Weights of a small GPT-style language model, trained from scratch on English Wikipedia.
Size: width 256, 8 heads of 32, MLP 1024 SwiGLU, vocabulary 570, 17.1M parameters.
Architecture: RMSNorm before each block, rotary positions, no biases in attention or MLP.
Each number is 128 + 24 x the weight over its row's rms, rounded and kept within 0 to 255. Layers, rows and columns count from 0. Numbers have three digits each. The size before them is the row's rms in percent of the matrix's.

# layer 6 MLP down, 256x1024, rms 0.105, rows 94-148, columns 768-1023
103:153135145134114147151119142187150100159172118131119137127082141127135114136118098128138157136136153134155114130129133142113094114120099108122102109133154112114082091132093172151172121135142138168140136105107118108133114112149133152164076163091135148136106131119127122183125094094111119089125173125154173118118105126143118099141100152141111128151096122144140115095113094124133136176144139139140103116189161151142124114130093117136109201093076151144111140151095156169137133131127153109151156118181150145145095128154176113138131122144129118159141155132146131118134135140157141139104121115140132156112159128127158070117131143164124098122126146125126116118110121116107139130119126127115140115094120148116092113136160150106116120135074151138104112126139158132157162133134156
101:140130109089110117073141150098130147147132140149155154147111128147121159112118097126133094133144131147116165161098169118117139116123131182166151142141132157109112123130116101116142092123125129100094101132127145087161098174133086114125123071148131121150110135133115104139131146143172148134173168129135157151106130130187112123122100075132134119147146140162140135121114117138112149126125108165158132170122102105138181096140157153147132162130100124136146077089116133129136129157111093143135162157177097159079147149110086122157180106148116144109122163113156140115124121116151183112142131156151146099177117127113119144105158117144133111134153095130145113120119123139142151106137127106154121138158100152119145149147132104139121125137173134114143089171139127152144130164138086
099:162133132168145094109166171161141095135147105166138136128121158134149149101146095161150166156106139123120171141137137145144150148151108120110078169128167115120066118122146106139125136157114158130136105172151104135139113094128115108133115095148140133124120142157133157126143142107094117162154183165140100138150142093151166061150072083133125101120097099155115115106126138119114121181121167087081132127099113120118155135125127139096122194127150158131153131160143073156154105084139127100085122138148074146150108102115155136142143088134126106131140104134091095120146147125124152105130101135146088153147105114118086101132111119094142124126143125093120144100121137090115131119150152109089154110132133114121115131107114103104132144126121160088095184141123092097119115107152094
099:111138103095119131128164125133157145140128133154118145157095101115138198110104108112091111096107133123136107165139111095146166171163150131121150130130145142131109194161122152087126141127152092155109103153113129128137155151148132120156154150136155114119166124084103127099121158127156123109135109086079135089172142133168130158136105097127131142145137140161106085113108176143114121110115121103071126128146129138136145089144146131169124105125128126090128163107131097138121152163145072148128110160161121166157105142095146119127118142136144163138124127136138164107162122104147098150133140130117145133124125159101126119124164129108130114131136112148125124086147119093173166110127165092120188117184070137125163151063084129118120172139121141138129146133128136166117140123161131
099:128152136113178140069066085134134139150133157115158175120136154094100123115156139109144158154132140117117148102151150088122177117133079092135156081133118163090123115113077137101133136117153154089102124127110128107136185131100145138108152080145149135120151118105159131123137091136150122179158157121089125117127112095115130144154142170113101151125151131086113101129127108150128108100141082132153099140200180081147114138099153177143103129111074096140130153169130139137087153141132158104143135145157153120162109130111102135128111145112123127149107150124147136126116148103115131146136116088126182086153123152115127114167153146117125117128108132044129129137083145135161177115100092082129109132090069116125114160171146114134120135100144171083146090116131146160097156109159101
100:132113104118152114135140112121124126124130088165151132113126161101099164102101094132082149108130106157126161111142147115111093091080130154148127132169146132116129109138134112106142125121125140135103062137156146173126143146118164106147128125116168125138128097114122098146134154131095170129156124147132149153132141117121091118128166137156148128172097117145133147116164149136093147122126147127162115106153107141121127145097090153113109098106116115121105158111079131149137126190115144146139127110087119094123175141121127147157148104158132170109145153181125086133132124164147155132142117121141140156140134141104181147123099159105129156118124139143098118118151074166147155165071172107117169117118118172123116049110107144154147180135116139121132085131096120148145114126155083
100:185111132156176094166104124130165133143127127172123143129144132159132125125097190126184131144140115135117169063116158092152162116148126133089099133183111139128154151116150152107096121137114151086115080107136129130094142081143113105096108140109134148137134170103094159102108163084110151133105154147098111152145136129110167158147093129134117124130173167128135134137122072122142123130140160116120088128144105144167153125132192146153110106124110142110145080084145155165153125120112144120169110093137141169131116154110119125105131130163167139079112142147132115179124114201130133131105131107144178136137122141116122136094139151071093133130127142147143153149188124166109148102135143086155133136130109081139146158127111160151142127129134136123117124131153148110157135106142148
100:152097110148128123168149097159157098164117156158116151106102129091110075100163096123130122131132179124133130148118122102137132121162151158103118124137101094158114152089106128081108129136148134097162117126129134133138110144142101154131128138148135161121169101126132128100150149138116124109126107092125099131151155119143097115113101136128102110082181127099108096092150120150135110110110072151114146121112145138126145088186095155112128100131083132122138139148117160098117110114086095093127106117124122168135142123118160153124154148116111068132093189112112153116104097148094149142117078127088139157073150130141145121150137088130075145140122094111168137130141155101105107113174158102150145146120169077142114129174104135152140095141152117151128122111101101087119131170115151
099:115109149125165096119169124138159157137108127121078149134104116140147123106158125138171131127169121151119082114142105129098150180137146151111124120104110170089118077107132121143133125128118107135096178107141152103081080106114124139102125146097141118096120138138151149066132145121134170095158135149113154130170084102139167119120140158106124110114168122110115127116095136135159124123126121126133099147094144131120153131126121127134131120083139107111106117147124172130132128114139130175142142154054134150142109137126151147153155077136139108129124103123106137171104123102107101154124102138121161088106096113149144148147086081143125148135137188149142137135138190113083115120146156153089130137102144135074135136128095149131136115157145106167081128108139102080126152134158130
097:114160139122121107148121115146160096106157107100159177129141126130150169140123092127130119139137136131136149124116162118141116111105118112126130139092092124176144129132151146111137149144110143134170131148164123095096111129132131110113099085125132114158159138144159102135110124151136083137138142170153104092103117126153100190105121111146101130118129150158143117120131091129148137149136136158095143159119127095111123144125121155119121140098117104130130144069137097126099139126077176103127133106099108100125152153094122123122132129122104106083108130107135117118140136150133095121082151147116134100123158118107135132127173160082157123135105112123114126113123107128106129150158102164130117148172122133114143124141146131138161149140102094135150111090082166167101140108123109
096:170141141084117154113111119120081196126127089110165174159098143173162144140118125112169106110135150157163134136141127132146150112121072117120142157158172138108123136136132169142096132108124144113100139128107155137125113100100140098117134156147180119206122123139155167120141163101113169103103137130125156145086154163134140164145120095137149094114136183085142111103083153091121127111128131175136134148100104128147109099148147135129125158162105141127139113146150112149125138097142107182158153153127119132082121116170109109091138143182139157097098139135148113101131134108119123117156152108131148094171169122102113181117141104165102115124091110174132130104123131147139114129099123160157146142116128146116131158074167150157143122154133159124153116092122162126143173122147120
100:127116138131155124127162122161140131110164100089116131158109127131124132104166126150133107127102103116144112085147130091137108144138128136135072103159079162151152114107101141166101130120128166127141115124108089163131146115137134161112090135121144168146127171190160145144142164130132106155132132087145147154115156082161159118140122154139112123134111077121094136131108099135142122180170143117136165130147139125142122116115126161112113156096113149133121092164085122109097134141134104104129094177118112164118126144153119199129137131120167087143092137113141139150208114053090110139131141185092122114122132135123138129153160091162135119158145133163166147127126104097088164159111134143116166152154155167116120098169137150117121099121127123150122123142084138175106108090091153
095:120086052092067136133127120116133131168104114150133137102149141175132177136143148126102114141124139140151097181138102152122162158118168130089143129131099111146109136089114122109119168131166109129125146127118090101123089101183140134145138098130135138082179117141145136129120127087125157115151153120121104106143112113134160125120157124125185151110147151099090097147122156149130163146101144119183175121147184143124129142143136139148091102120112141139174160132168131132121133117145094133183107117148116100110156111153170154145118100107129149115155101128142129140126150155158128102132112094078134119119147131083115113102154157119091160119115099128136165060148140112136161130165138068135139119129118162169127141073091154119143142125130145152097145135124136111138124131152142
103:116101111133150163177119182132100118142103129115130110180115109133152083160158175131141104092135133105144153093134110193115138091104167149163110127124126138162149107114125125161137113138156130092132119145149096124113142133129093164138131114133147126179128119139116119112149133143135173122143127152115121136165124110147097119107104103145140118143129130089175155111091118151128131107155147121116102122147172101129154130146142150127114126130112154095141163130108119132156082103193113152126116129128124132130093142103073129148132143123080151151131121129081162122105110154077140087073118130115139154151124104137199132117131100128134123129141083138096142104142150137140137126160121128113104132101148143135111135126123144130096131135162143144113152119139160097126083150120108
101:098152146068132148125188109120112144111138163119131147132104136116172099148139123136092160128090128151150136102133160134099152133093126081156133124127087101122123130116162113080133129113115125106111125121151162119107120096193171138054149157168100111097127129167145157091107126138147083164109128152146185119115089077138154110169130166118155161103129149111141129089112144119129198096148081129155145120108145110131135113121127151084124150080155097124146095148132096123140108135150147086077123106121114130104140153129128139096147143074125149100075133137148150160122121157100101110117123089150173142153072151123119132139169136118149107097090139150108140112155126132146135102087131099130138106110064106157098144129130103156156121142122138141159123143118144149127173129161081
095:112106139109108120125080167120104147127119118095146184102102098129096138135129149187100146157136174120123126115161145140166153118168130152101136115093143170089140098177126129111115133154146119125139118133145129109155150147088162114113094125157101096114129122112112105095151158105133091136122121125121159148082123123107133142134099090144152132095123141126114135134105085163117083150178116148119147105148138139105142124135132141155159156140124158125130155152120127163129125106122124125093119066086057161119138110120163134169152102115138152129150096106112182183153169125123138136135104148152128132126121089175085118146101181115094128140121124124094088133099127128126151139117112144113152126151128102161100106108113087120095118113132137125179098139119149098079115086188106
106:192117087150165128133170088122114122124177102135109145110119168114097112118102114070159130066079161116100144157119162157131136135117112152094140131128123122145125134132107123112133121133108107129139110167152126094121074152123122175115104175166093137130144185146103139123098145125145132131119160134130140117106106114143092129166098105111123136144155125141156152134145115109131151155139119125155133115105140125113138109113129154109199121142092134115116067150160101073121135180155139145110142152141148142091124115184113052132112147154126160103161125140139161120113131151133153152140150160127148147122143129153126091139116071136124148144119098124159159101152117135080108090101118167132100155136142164092129135152115111106128118125112140095151178155124107145134154117122136
099:146159161154130139149114167109123120112104139101103117120140170123149128116166135130114128124121109092167097151145111121142131142136152126151148107143137110133122103078145109128151105152134143096103112098110142143181114127107099162155099124155127129097158123128123151089128145125162104101124117145069095142130141112102090111121113100161126161117141105125108153090136114086112098108128095169151116111117142146119154114107123131119163112147164166099080141152110143137128135094089062092146147141136149091138153126179146105155097106152083144108140127122127123109162098113131089103173164089178125144126154117129073085175161088140097083123128111116150155154148127120152135086086100123144171099128156149137126156134093113104132129119131137119184132099130110169087140117142098
099:092116122137133136106151102089134126110127162124138131131166175185148100114135086181151155137134116130168122138143170160102142147131071131116126169130145122094102144108124102170103104103157134147118099135093136074109179159107136124115152121139131128162080091185172077115149126084118119119144156138122119146068137131095096146138131112154101121138107101126137149145120132160137133179122103137164154130120109142162124115152128111115142154174106151106117154100156111113116137168108083147137141159130145145127126087131146129131098139138091162130095140122104144133108125122138138123137120109117173139114127133132148120122121149150155101118133141138134134123136135089128151128158142117109106150139148159146115093141102161138128131143121137079125141088142120089104141190122124
098:135139091078117101143122169130075096156144127140130114131124130119121153113127133099133138141082136152111101119137124119142111142140130157129169099171162128158122136138106128130144130107128137176153134120156083128103122089147090125154142120146109164129165110103114064130080106134167128131102147095160124073161158124117118118117092134119148102109118103151135114127114107127100119140130128096143176147121179125145090154137157169145130113117130149075115117132143113118161187128170143108105101147138135111138165136100139120121141122126118124108134122139137163165119106124169126171142148128096069119132135174117149106125127128140073131143117098149128122156111169104127102114135119115095168129090128111141098139160138068118116172124142098081097118124155106111151109172114101
102:146141104117092183105143133099086101125141083131154126099105127134098134138115121156194152141146115102135088106130135118129121185124153141128137087089109121108119122119144090133115083117140125149132160168080147114119100123177088118088184159136112150117127132158117100147165084084124085172132125135114179152119128173136156087133125114098133113157146110142114131171124124115092163112154149136151125150156130153109117129117116137146118112102155128148136157146099109133116142135122154118126134113159135157126117113142124152124122103110116112127142118150128118139113115097122146131129158115131125116150159166150109120120098142150122141112162101134120148151102124126139163160100056118134136125122164138138153081133127111124143077128086156145108147144169115140077129101156114
102:126142129116110106102118118164089150159111161143111075114108120158085121101128088158139139132091144168091170125162108130137129130109179123116106141148156106154128158123130139132135145117126146120118106115134104086126154168082120099135119147158176100150124161148160137099162146114156101094144141127156134096124107098118105093111104136124170120128134079185120108158128118106115103137111084138100139142101158125104127087137130144140138135118138140093152121112141141157140094151104128095135111150146155113112118106146099115148138124118138151112102161155130179084153149106104179160115097132132142114145129151158094115106084138134103139187151131096170116106175096137129142154127153142117126153150118137130134158114120156137117113129103165130143092138088163124147135107133112
094:152078103149131099135116119146143143103182096170158105112077095145084133164140156103101120115095142114112138142141132154172131110133162134121128147129108114120086165133133111186106135114155154133136111142126100113127123129160143083112120113132108132154077152101160113100126135150099114131118121127106123129131171135127150147144118134104102150154159154120105163127144140152137144116136092139082128107122123141093139077123098119124152167131123101121143108213130110113111131129074136153126104083065117135125124161164098140142108144094128146136127132119094114156134161118120137110136122134116075131124146178137153117103151143095131128155077101068064140105144118113119087125129159123160137138104161112087124159123120109131114146145132120134154143101103146136127158157117131
096:158135146138139130106114143149151104116135145136150075118099141086156116114144135123140136153178155150139109139160164125122128089130131126140088150155120191147090143153129130106140157150133115106122130123088137125130127099108078122106163135108149119140106167114158088143126136140096108094149176141099131129128119150126119093134123122090145112135153131093119120163100140156122180160141126146126131118183145144175127108177126138158133109070123088148134153102148101138132106126094138131152094157155120114123112119133092126122118156141122128123143128125100135121119179121102154123164151098149083099141155132122136124152110136077122101163133141099129151089105119091084146162189131122128168135159138152123139158140125139167143122129118071127075192075164147094160128138115135
095:086144124111096097133138121134138142141144137134129127085119102122144114106151151132151108127122116095151103130155129071093146113137128130180106119127134138116127122150140118136165159117130113137141125105119119116099133123106119112155129110147093115104131150125163137127149088136160113125157122067123121121106152133154110124110125077108189120135136137106194110109130099125135139116144178139121117114102150138110148116172145137122135158075146124092137121160121155146120129125105130158106144102170085133130138114141118154105150125080094101139105142072132157168129107105094076156126115135110125144111068141118160158104113179131124120115081115149146145123118134107101137100135105130122091134103109119123165078112139129091125093146180160111138125162103114167133142143086101
103:177103137106122148133116152128114078076147115129141123132153118121133116104166114118165149130107131107130145146116121139141140133145164096157113108084122123089124135115124139105109115120136129107158169128121103161140130106145138103135150098145141137108141183066131163109100136114122122127110071161095161112094095132190113152117154133157109094140147107118155150132127106106144121109126149131123109127098161118108132162112119118129173149150188112086146128128113138145114136119117112144148145105144102144128118121111096104099111184094104157120129148075139123115139118144081143135133140108078119063117110104130133125108089120183080153187138101114128118073097151210130134123115136103196171103075101130126158124109146186141105137155098058137147142128143178099112140085133149
098:112092133079142146155131133150145135154164120162144116116149131085168129180140154120157104095144119119116130156098138155112129149111087169147174170128087113177164159153127113130164136156164093148115129156129118117166132122107140115126137122148101130143150075148138098140119120157128113120090109116127132114097079112148148137128141111124150110117093136128125155133131118121132120099137151176116129117087093122149141133100137136126119108146108162129115113134123125103129094100127109137146153113135132144115141095126107138146129147143109134161154062171107140126121150124119168123143165119122103148155125149130123153130127128136143145093096122114124151151151197182156099132129105102102079072124157077110125105125099137133113096137157166093138151113075122138118109077129121
096:133114124162104075123118126125105165094117131127160098094121091089096095095104132176115122107172095145135162116137112119124140113092152115113127123138125142140115169117107107085131160118147121101164144112079139143121168139113076113175131112084122142141117167104140107104143129172166133129132138150132088139114143171104158155111134137155147158130126111119121138157182171139115121097128168111136140114153150131130128110153118146121132126087138164139159101141133145129126140162155148155159139128148116079126174082160114130115109100141147133090128138110135143125165157087146122133142102126138136169125143151127117121122148106171153121113174160135133109120118166108132184158082127132129129156121127108112155095154043123110133138147155076109129132146132154126146106131088127
096:120093141137135139121115115107115132150116141143151102125175124107166110126126114126089103119094074127120093144101179148136118145085087153144127142166112132073117133156150144129105137129163111095115130141091130132107140148127098090145110085152154106092126144145124078124137150146155127158123097169142090096109131140125153163115094117111136128142070149106120121143133110170131142153126140115142156125128112157144143161143157139132123121122094145105090110081154141118122129143113178145126122103122114129132111158125104120100128172145158129121135145144127117157080156133125110133132129190155116123159112144087126154113116105110129096159102133097135121126093125140150113092140156117162116133094055118077104131145103095099162110121101096103086093132190113090114098152157128
107:124097159160145132168100106113115131095099141145160110117127122097092130129107140106151108050122145138108111113106091093129101098073132160121149139116133124137118176114099118170103126148115125112105093136126155148107164080124084098089091150114130147122108141118162136152147108142143147126101123147130135102084093158156153141130113109088084124151132073144150146152129096121189084125075117130137104161152124167121103139128148131170109128105108111154120080139102134152109147105128130159118098120129172150151139089115137175105139148123143147118136138073089122116130122143110111064099148100147111126137164099097126125146149107116115092109111166160135110155161124128114079110166122078117122102154121110167132122136157115140166152136134109077136152139133094163147116107106130
099:141108145124112141125123131104112127150132143144085121136078128126139114134118174101114151092127106157101105181157117117096117105145167103120124148111098127115127159128178117111185145110155150163132128150117163094142120107059133141193137109142148118150132084096120092138117110103142155164088106170124112138073133164087088078149127163158092147103132106109106155189122130138083182131130092118155104142099132162113110120129177123127149104142097125121112131086116158123130123111080093117131092121090136092177143078127121145143096118146112115143146099148139146173156134153148133107134140091138149105146138154115129124141106076108103103114101141115098113128128133134136175145146095111129077133135134128171112134093038145118141120093142120140162130131132144151133145143157110
104:148124073110153098172124157121149140116156125103141159111156127149127145162109130131136125105123150130157140120107166168144152099100155094108156155114161118149097101134135126122132085146136107106109129152152119131155129084108120153136152118156137115187093130133097151153139152131150119128096175115161141134152129125130129114145132144132143079098128169187121135140111110115097175131141136140125099133166126165131097138143138153135137136141126097081174141165122114145138109120132103114100180121114143096134105135159141090116088135135130116165148108112154137095143171129136108141108164140141159100147096097131135105132143125157151095130162177123151159122086109084082130117132085132122135101093132136112104123116138135134103144126141151152099116154101094110133125075130124
100:169085127129094121101147153126126175159136122132115156122148150108131080141155115114144140094124120113148087117147088106160153136139123107149140144129102084068120113131126119162119148128152097153123160132135154113134140113119114110153108128111166132127118132119134109128088108115104123174147134121071109128171152151186125137129174129111132160126116115126169151155135125099168123133144129168137135135127137120144095133123165134140125123095150125128146076107141149115130147172132095145146135143130090109167150134163144157112128115131172162144140157146142077121081120104081117123115166113122089127135145169110070120148142113131128096139087144164127132147131126139123131118102151151144101146151156120117081132197139148128122118118131118152116121137108128098137141087089106
102:141106118165112148131148125117150153128114126112119116131129138139162178142103080150112080093113123120109128122113142125123122142131138103090139116121138159095119175141153129123083209112161095147112134156113135119109123150121117140146117124155142105137135131122134131151128139131144114109124157107111140168146155136131085117098098082111132110134168152114138115128117155133145142145143093126129172080129155144118114170128112134141110170133134120147134147125161094119127147180125094153090118163101105118110121118142112127078118116124148143146134127153180100114159134135138128159126118120146145127161138102098154131165168116167112118138177080111120145135119103126126128121105142131122124121142140121165121160090145145108106130114129106106083119113154113150126127107124129
095:126094098131120150114138138107135153141104098106133079137160161128116147136117139131124107112124089115125087107144097118177137128128162139150145144128148117120134104127130153165105102129164097098136127183161157099139125091129135130114120110184149111142121103148142176107123142122167137111157127098158084174056132158156124135112127168152166107109107160144115108178098121111134166102177134106125126152139142122140122107130125131171101139105158065148190143121147125130148190098133098180131131133142124114133101096134149131112120171131140193120157152133103153105128106169136124122134096146186153118116130101107157097133049176091098091103129135190124117131134116137126138128107155121162116090160135127106100117151166153148132133120145133137150146114132104127117115134179094
098:123132140130138168135193159104139122129108189059099133110108105127109109117157146169150107134105115141107081126158079082117110127096125147149096089150131130159162147129148140110115113106155121149123125097122141153115143099131126147197066132121149181127116125102135154128115132159113138145129128135155156114106070098149108115111067131111132094148105110123111151156127120106163099131138120110131174099146127140116156150138133104127135094109124101120095104119096159171088120127152079118121141145175123142093151111125098167143126105124149147140119111084114094142136158143180101118102104123167145136122131115173131114157144089143164147110163115169149144112120136109101106153103134170111109134114156146113137129130145113166094135128090105112091112120098140161154117101143138
099:103149171121112142107130046102162141092139094098140171135130133096111117095150124135129158107145115155090134114107118142104128102108097134122100167115083096139151130142115127150140131151137159124101153100134138146108144151153106148079180144139154153157140150123171127134088159150107128097174121154188136160159114123155127123138113154142098128131128127062142094111107105155139061124106150146099140138111143137111147142094147137139147120151120105170052117111175153171069127125139168148137133122090113151111163156095147160115162104166140153103112147080133147128131107104120085175086135186122128130176119117087105123172080101118121119128094108130141142127121125156187141174141188125145106147139102148143161129113117126178126101133125116162135126106157149160130096168123108
098:132124144171120098130131069156134148157156098119110106113162128166103117145083165107121112112150159158117149143129137115127179142132152131126172128132171156152120126092128141104107180109091158138169140124130153065138124137090106127110138107126132091138090136124149124144159177141109123135092115145161158160119130175158127130140156145128127107157143102092120121107135101119152124145160133126158110172190102142080088128100116132134158206126117147101128112130123126157108120124127138096133085185127103109082149159104103135134129166136089097103083171112107098111100142152115157124132122167169148089112139159157140139091080131132144163137117134127141117151081137162092163139156095113118137119132141097115110116106146134121152130129164161123134149111144110107109160148099122
099:148064152119124086123085141168117140119167092118138109115134124067147144135124135105188133137096131122126097109149112124122087082188115174146133184118146113114120126100139114142101110127098187107098124128122126139107106102134100112140132091132150165144168152129157128108164147123160127159111080176139152140132138103169166153124144139145124083202105150100128115097159140086159153124134098119146086160145112165118137145121115124164163075177114112147165129095136121119102094121083158159139124169182155111150081133154104142133145152129129119113141133129147153117135103124123115174079134092154163123114130125138088111170134127115129106142099164192133127102111114115144156125150153122133121125083111101143139161153108129121131118185095179067163127136119122127100112152159136
102:167144145120161123145086125122138131099139139130144144105161120133122097141140069130132120138142113148145164107101117133116128141095134112133181171152104109121125154118134173108115129116126134107112128115135114150141162147174146165095128123157130129125057127169088136162131117173143088166143149140113118125132147112122149104129127091116104133158109168167138132176146078153153132128142094130107123102125131139172115093136124141140182140090122153119119118169136101148138125125122116124122116096122147127100160142147131109102132097105137146133146066147138110096160140164168165151118121137130127163149093127128123078121125163103155130139077108152102084117137155140144166137130127108125095095144153124121130147170133070091105112187151123127166153148146151148132175129119128
098:117154175138126107136146097111089125121120125117126161165166094151112069146128107198109117081143126129104102103138144159134169166141115122128155167136126108101111137133106105118125150120092142164116114155140125118154141136112082116160157131130132129116143116109132105143119157130089095126096147145117083122166122135124074110131153140146120134157117130080098138096120128120163113154165143126090114151111103148113125160114166130150113130129143121133099112103172086132122164109143120147131149089133148135090109094143133145108094182103164143170117125108089128112071117063147122166113140133120143140133119121139071114120101131162123147109120117122131173127208100121145145110126132076157144132148112141154119124104124105049136122114119128110109135135183114118129106146131157
100:145104107149123128122117133118172156103063155100111117109145148105131085136111185153120126138127113167154126138139135121166104130098164102147105144176116094127159107116137136157125147138144109120126107112107142151166150091152114119158155132138141106106142090116140195098083153149139108104165133135167158133147178119141112141109128128082145112144144120102199093139147109148157144141146136121124110160139123161130131162144101117118108127114139152149143161115110139144134146110112146139130111160114135151186156092153127133143107153160091116129138173083109144105148103135121167075112141103171141136061138158138108065153144102144140126121139129164109132125127110117159159094133088116131152113101113103130117117119155147133134124114146176187128073144123100105161149106124148
102:145115137105119127139098192092139108108099117133132178141137113131122143116164128082133105101177095121177142098105156144155144149169133133149107128127099121116148070114087179183152093084115124117123160117098147124084144129171133092110174122097121129136111135113158152147138124116132142165174115124138121119102124125110142152087137098114109099119141172160161098110115144110098113129136140135102153110136199155130107112108142116142142096149182156075144123158119159126124124115101177118135101120167090171140159126169140117112139130092117125128148147110107157121130135145144110103109094118136195129132106145127094140112129136101052141103125169125109145179129112098138151108100122087129078130121111078123130115133090119139117125114126106123117115122185138105155126136170108
100:131110173166143128096135121138093142138124092086107121128144110152141131121148115127139157118060166131148144148135128132099104130124110129128106134122139160139156123039103156146115115135159130156147143154119124142136131146127105133134172176108095152111132153084118107127166134174158128113129148138136146155138162129127123101140112116177100137117135120171138131131147098109146119150125106113119128158102117129146143125188127062161123147144122170160164117167102134117127141153146102117105120083119157103159150075117116142103128139178103108092146117132142129120102104125149099131113127137123165137144123139119116126161160171079147162123165128167162144166145169105140105127094133109143111160122117085134123195122109064117114139107124111129144150110168117099147145154109148
098:099194135127095108137138123121147141090114122092108123129149194119107138105122106141128127146109193124107137139145136081132146111153154071118160097158133142160141108121106141148117096183111089176147092194113123128123105073140147128142140132113145150173160134172132136131152110161127170078133160086121143151156165144124131146089187139130128087135111121156104180127114109123146146109147105154118125149046096094068167158113103138128123086128113090084100124144117158145097093115110124108173128146156121131128112140119117120096133109136107173117131129092153124116128195120086173125156120120101137112114158211129148145146099118119118138116143124125160135138081089166140139122116152122140159149112104157163097141091161104156137148128157156118116129085072174138136151124121112
098:119149140108146126152132129082110089118130136129154116122151115128091143123056100171105108130122120110129088063156145140122149154154113123151111139166088143158132116152166132114143111092156151114101147109148143112107107143174104112130147143136111114096139152141135086082082143067075121120106108119114144110121147123123129153115106152117124164124142149125121118138124154177153160128135122114138126174146115134143143099159168162137162150122075135124132133172089113165120159117136101073144106132082162161140097132109170132107104138131144131104090091118099069153105120133143100106157122115148117141104089146151098127109161128121185128132161144154131123130100131141066158128112136082141111134131157116152135127146144147166163139144146108105150168156147104151130126116097131
099:083149171114127113146117159102141120112109174127124138141128093120117127132137119123108125139130133159159125101153114128125132135148107142135097173107128074144114124109119132108154140103061118140106155110107117173144160127146136136129113098127164122117159097115159140150137127100087129109149170109147111080107153152151130123126126104118158109126139131143150128132158143100100113128108110158109097116118143108067106163138137128117114114164135123116129110098161145137148113123091102163104123117176144128108146145128156161145092128167156093120131157119115103122144122148158115119106116129160113139165122148156111130140136128153117152155071114155122114121168102131113135185174147111114082088135082167151118093107112156144127098155126148152126167132083156115086168104136134
104:086148127131114130134125099131073134124131149139103072130150135140122134107129129102135098080132146125072118098129156119153120105131181143117145109123131127133144125147167097117117094145118097114112122102137104130110144131139123139148124127139096154116131128114131122161137131148175126120139157129148100133161096138156141151063139143113145096118130141156103115151110137082134122105197182100124166101125141126139103087108156158100113126136136118122119107148129120167198114113146168132150154118175105114109114162115068115100160139132165156136139143177118107081114124125147132143096087183158120095137127114133100126133158091115118145137132165152089152124131125129165142138111127156144133130134106130136129121137121122115098149115106161157122102122131121162123115087106100
102:158115121077119117131134141154098096133104165121171127144112143099112134141095100162145142134095117120104114132131110149116147098170127078132141142153087129142126098128143113144113090107130127142135122110132091144146122116116116139139146104117181082099115144162138102109139105111088131127108122177156135129111122163111110110143104108152141072149106109146116130141130149126101165140132139145133089115125109118133119119115157149123139172130119180115129141106141124133128152155101127167061120082164117088119086138132127120116140109125114119109111166144117103077163146150122113133168128100105126150127125158183093166077120155136107145144146147144104072136083131140151114145146112138152067160122104142118113128110126142150147188121145114141112118152102139101187160127151085
100:191167110096170134176102134132155161089115116167142176168150099110108161111146111103141123105173099129176158096115086127172170138114093168140115132127094095122143163103140130062121161151138133122118096084126127121089149159162126144090128092134109117109141144123089121150098097158149127116144133147179122125119172102082122170136132108108126149117129131097120101113093072110150132143110110137112142135158146094090089138071123150136106096181050099109122110154142160169096120168143138126104100115101148182125103157106138121171151105135131072151117140151133143151118109149099149133115123116133141171139145176124118124129133086150114096132079128120127106113125142168131151103126126139114168141123164126114094124116121168120126106130108071092129109145122138134124156163127164
099:098070110130120148178130178120108168113150089120154166125153135133104171106162102123095144128102158137129150147102127130150143133125094129108130078120120148139154115155114105125136106098107178121113091161117149150121141139096150143149154154131137132152080140121197114125114116138136149132114122128174114103126094075147139148146110099134176084131129148133125116099143102123139141130149127100111164149099124123116119139082139171144071149194106113164132095132111126124132170093094159161128169113116121124145129118097062135101157136130102105168126128117101142105171145099160114143147106126104136111111116104165126177197167132115149095160101141135109108128116124153107119145118131146140168156122116104110062157132117075121106141105081085099145092119096129105156148169135157
104:112127170132105160103129116144136101141111090125123138081081158131074154149151152117151098057121138090130141122100100132119166124147085116128132112129147117152126166119121131141120175154139154140142120121118145147129146127127139138146150138111108150127183134176107158111105108093115121153141124135130108158127102101113100094139139128103127106124116136150133159117132110138112111097113128178113160104132099149116100133168107101141133132112130115128160088126113143078123099129147116140134105122148062170107138079139081137139131131069111120152116115124119083163107163137110082094170138119142089138090061134095114146124182160095100093107116132085108123159115138132126113153120132123112136118123147145142148134147149090146126106126085123104123131121116096127139113109074134
099:124123140122104109113110139148110131139091178106073139144170137112110135129146138150099121115158136142156106092180106113134122163068062127162131127101116138167143145115112150129168110129105074141112119190138134182142115133088146114155152160131098125089111117120107148113168114140157130155115122115118130126131131120109111098124125134085147095136144153117125124170148134119096119092147100092105107127143098127127095131108120139090113170113120123107137114119138057161123151112143135149176110198128157135082134115142137137116119065123162120105092102136099127145080109096152160116127112108124136097136110140119107113137112112131114093116131088137162113090141116145081121193120116149145156129099112129173130084134145109157149153148143134119140123130146115110149097137119143
099:145114114174093106128115114163116089112114089125110100141068083139155117115143141160136108163115122138102136126126158160138141141118160153124078150132149141126166105083154120148150113153146137126115132104123141098160082131128110083117145110097102151103146131156124158095139144121119118143134139090127100110166121121118126127148083137161191101129127132115153089108086157097122159142122109141118130121154122094082123110109138149176104126120143139145118139106127182122145098105090144159138151127117093111143116148147148109148110133111088117114118113152100114087146135107130147158136089141155170086097102114082144112134118127145142152118102158117125118151135156190143120141175117132100154133148129125102126148171116123165132125115125166119120129127117118120091168095145096
098:134104096128102141125130154130148113143139095177149160118129094119112130152092115160096142132137114117162196172119100149138169164107142184121119155087153126131090117142177124098147171152131127052035154116112139130127117132107136092120130162154128143180092131104121149125126141158095114123118140154126149108119138151069115131120097119161134116137094129159110138116131111109132122173123157104123148077111152082129177141122159145154129121134077124151123126122123129131146130126132101157146166103100129098089105121129156121125143116111173151120123105124125134106128110125118139112143069116108133131169169135113082128107157145158141102129110130112135135126130129117148132108117147132121139139117123141115174099121139112142126152123091144165175124118100132168163163152164068